config.toml
d_model = 96
batch_tokens = 16384
seq_len = 1024
Each number is 128 + 24 x the weight over its row's rms, rounded and kept within 0 to 255. Layers, rows and columns count from 0. Numbers have three digits each. The size before them is the row's rms in percent of the matrix's.

# layer 4 MLP down, 96x256, rms 0.0662, rows 43-95, columns 0-63
099:146138094118117082167154129143148172151103142112097109110116186146108090152128151129136122166127142091118094117119111179098141135139134127130142113126085134145108118151127122134123148098132130
098:128121117133095103103144143107112142097131096108156164082116118121170134115145089079135120104111148117119135133097112139126152168101114114160129116145137118133148112096130070169091112135126138
096:149180143123100168132183151065117147102126117117106134127137121120098128167092118123130131123123145184159097146141114132141153107127116119141106130104085131119163125106159131078117106144113107
107:102120103146140143175087126120150116151118159110120118130133157144140120142076119133153133076107100116108107140147119146125159130123153135109139148137128108119138166103149127125142152115158108
108:082127104129151140109107123091137132146142161137117102113079124129145165127149130155122090148106124088125153142107111156167122162093153139129132125128155123157121199139137112113115153143139101
100:121137116151178131138160135130145112104133147117110130081162105097122133126150129129116123152099165101111103190141104066138115126167073098108111158135155107105190130090173158154170154115095162
104:130141152121146127129130108113158142120146143178124105127146157148126158109105131074085118107163099143122123114126142107115132103151121092124085129146139174134161125106138118100122132122083105
097:144111045119123142143090121142112101143128148143152125143148150174111107074139104126078160148143135133092133084149118162122079100085131113127127141072092142136147133129143151091143160185156148
097:186143121149189108155153155166136082112141079144129121122113161103144116177105125105122142114100155089132104089111159141119135097120107154109133088096102139146134133135114121092153089153146148
101:138148102125108133110126144147096116142123113088112129089107134120134111116150136139115099097157159135141128118102110169147197147092111121124134125120145128198111168131110122131155140112148126
104:123136148161047101132098070164117110108134152089142119136155136137145127120109158129142173136114098112152145129135112182129123134124099100135133127145102128131141122162159119156153141143124156
110:153123092123129086175120130139135149109151147117144130118153182167163124142128146158121144103121112132140111149103155103111113117109081131107148107125115142104145113114118115091142089135115138
105:107111123115135098086112166114105135151189114167140118165119149094174136118119112156190127129136127125093162119095119127088138113122125144145132116133122136172125138090142123139124134132149159
097:143137171133120133111151119106114132106111093108084122119112128152139127144116146138105122111112154109131041139109156123141115142108090117141143140123122099111107144095123133107143138164144122
097:137083108138140167149120164137134114118112112156139133135137121098149146121124118132131164100130187110096127151108163113118127113099192107162114099143103086092126105113160102137142121119091093
119:116124123101150138148098136151122102125127133068174119122128156149080144165102123131118089134129140158122115141074122126177125123128142135123098139138153148105113129121148114177169122186140103
102:134137115090136132096174119128089161148201103138122115172123169118161184145118107151102137126128118121139133183144165117156155076149135133106128143116151143086112113181076159144082109099150117
098:116119095113156110082143134111138154138104109150122141103147133126127114095120152110148084107114131120115119096150162090159106102120109130121144158148134100114079130123149138110107128195134186
102:102132090145153040135158150141162149113156106121157111129109119155137132096105132184100154137091141146106117127148120126109169118156125115132119122120102138092135121124098135140154139157134164
098:159133146114127130141087124146123119112119117130131157153109127147146147093127144120142120097141121134114171128112132099184091113106120112179090135134121109184124060145146172123137176121119100
090:140149129109092133152150120087097087172098098098122101146137113128136118085149107113078112151113103130089095085101097122157117127118148164121149090139119078122137124106134131119129097152144125
092:136089121178130099125125125130091113111110160172112113160145166113111162138127135159144151144150144127131109089064115146113109118127109111115098140149110173117121143125131087122138106136167114
098:153118109131121126105117145112163135162161172151122124108176105118118154175160158136127115117111123132073176151116100155127101136122152097116110159151141167114126136084115156123123160097162095
094:145159141153163099087105125119121122138077139129105120132119150129139085153102136121114170111171136117127127131095121119092082123177146180137158170123124133170137146149128125153172088109153172
102:123170139078124162112165080099113126117157119120142115118148096141179114110147129052107102144112114134142118087127142161122116108120087130127168179057147133119127116096123093165157097167100130
103:094108130126117122164119127132077183138128145099139131149128105097101119122148087114129092148112124096131121152120148132129194144122096133135141127097146141124090144096183153143151193159132162
093:141154120132148145131119108164111106093159142135106122085110125115134141140099120149164147123153118158117197119119089131129138152129107127140097114153107106125123132114110101096177156090144098
099:131125121151198099137092112139147091099137111135124153161139148144172145089147168107148148106093152148121109159126149106098127136106117118161082160147123149125133157133090143100119138138167139
097:113126128107128144109109101109139085154129155131112101133126168098107121135172119125159121186115136107146148143128116077111118172126150146186133157148089116129094128138149124134128140160153103
104:143134128180124134109136087105151145162125110098090109102153135112141124142127132148112115129099152102137138182152087108125088142151147119143157138096138147088197138111139117143158106144155104
095:134144122110066123117132130180137120149061117126087128140107130136081150126101117120132114130085117109104103122150162069123107157092159106123134079152145111150117150088122149111141129159128167
102:142126158141154101080102140118139160055140109103164116115088136168139117152121141158146119140126105114105122119135115119148094150109142129100155129148086101140118123093173147107157117128121167
097:098137121140161131128064124131126118101122150175134126178148103064139102107100171160133188138139114159126172108161154126130140108119160139183109131104115129143100122120182097105120104121145105
100:132130126123154161145115144092156131107106141117112197141134110148137134093158134116140136125105162106120148135130158183106126137135108160106159159083107159102116148158142163141127105178169142
099:149103148155090126153120073101133185158124126178145124100106098139127100121177121138163112146160106130144116133115113136120140103092117161144119109163126156145139128094156120139135127132075122
100:141121137171114111112130157108183150117120112127125110116133133092159141158087148120132069090118151116126129117105117143136100117087099094114117157120112128154161155158155153116104155137166119
099:094137116129071116163121134188121137082112128095150127119167125139109122132119131162178152087121130126133169135097148120065091140098113127139117145155141126135109145151159160124107121142145170
103:119116139100129136125130154101113146085101122150151146082133174121124161104140151128104138168136118163139127163149109120098130119153134107167156133160102144134140123141159155122127103120120153
103:109096153140122131157140129163104151116148134125122078124168122144150160123083076150127130122150144144135120116120066140121137138139090134123128123132137094132089115087138116084116161139114112
100:195127166113121155107172127132141188146122128130128119134124091150149156141157084104139137133105126115151132138178138148137178157128159134144107118144173163127143087138167103120141147134107140
102:125131158105087143148114195155155181148109098127133120141156115124099136145097107144122163129119081094129099140172105152137143126095142114056153109117099108135147111151106132126135134168113089
095:106075128141179093112147122130125158167131117142145112135149145146149115153114167137137158104142121112158122113140126148125101144161089109101147153139128128135138106129129111123139171119121133
096:090090152121139135128154085157127125098123133129098123123124111127130102113157141112139112168097147134086102084116149086108122112138156142108198144135133160141087126126125126148075115116132101
106:112143112165140129122100109125139147123128080147141161148130089131145091145104141099157117107123122105102155123141124132127119077138074164159141149104100141143123129108131098182124108140128174
101:113128166148168116075166125144115132154072124136128148132137169125138146151137187085153111104119143124116118122121094151116140152128103142164135111177116107127160112114134192136139120094110136
098:123123131100130142142147194148127107077136157152093107127165101128145156131105135128154142127100132123136124110156122091152104140125118130102148114114119083116130142132148151139162122144160161
136:142108152080141115101093108130149156139131138131154131119074121109155099055163143116147117134129142138106159154118119083123121118122114123137142150106129142177139139127134102113109108131158109
099:102140117103099126138138077114103143148118115107122118115120151173167150179136115125110151159127114132126129146097120125127116155118130095114167077121137130107113112154125149193095139127114130
094:091091143102106172134111132139126143112141115118098140164090143174096124123118109146131143126126136110141107089143118143109139144165138111136125111122134164109118114142135128163080128191079095
090:117103168129097086119161159120136112096100102128110118122122111119155116140078158156110168170158156130100123101108145132120112158126150114130154111175167153095128122107076120131116115165114122
113:098170088116151113125091093153136115113111135150093113150133158125148122118137118093143172130089116085119111157099148140137124152116121143129151138095087179160170123151111093101121148116132116
097:167100160144160097171151128114145135126140132145088101094135144153084144115145122143112151113121135122153079110075113095120185105114102145126126147115140093132101061107160142127103121138103117
095:188139108134164177130153083125139079119115099116168151105170151172102113150154122142159140111126137153151086094129136157113098149151115156120127116108141115104092085135124169135122118165171145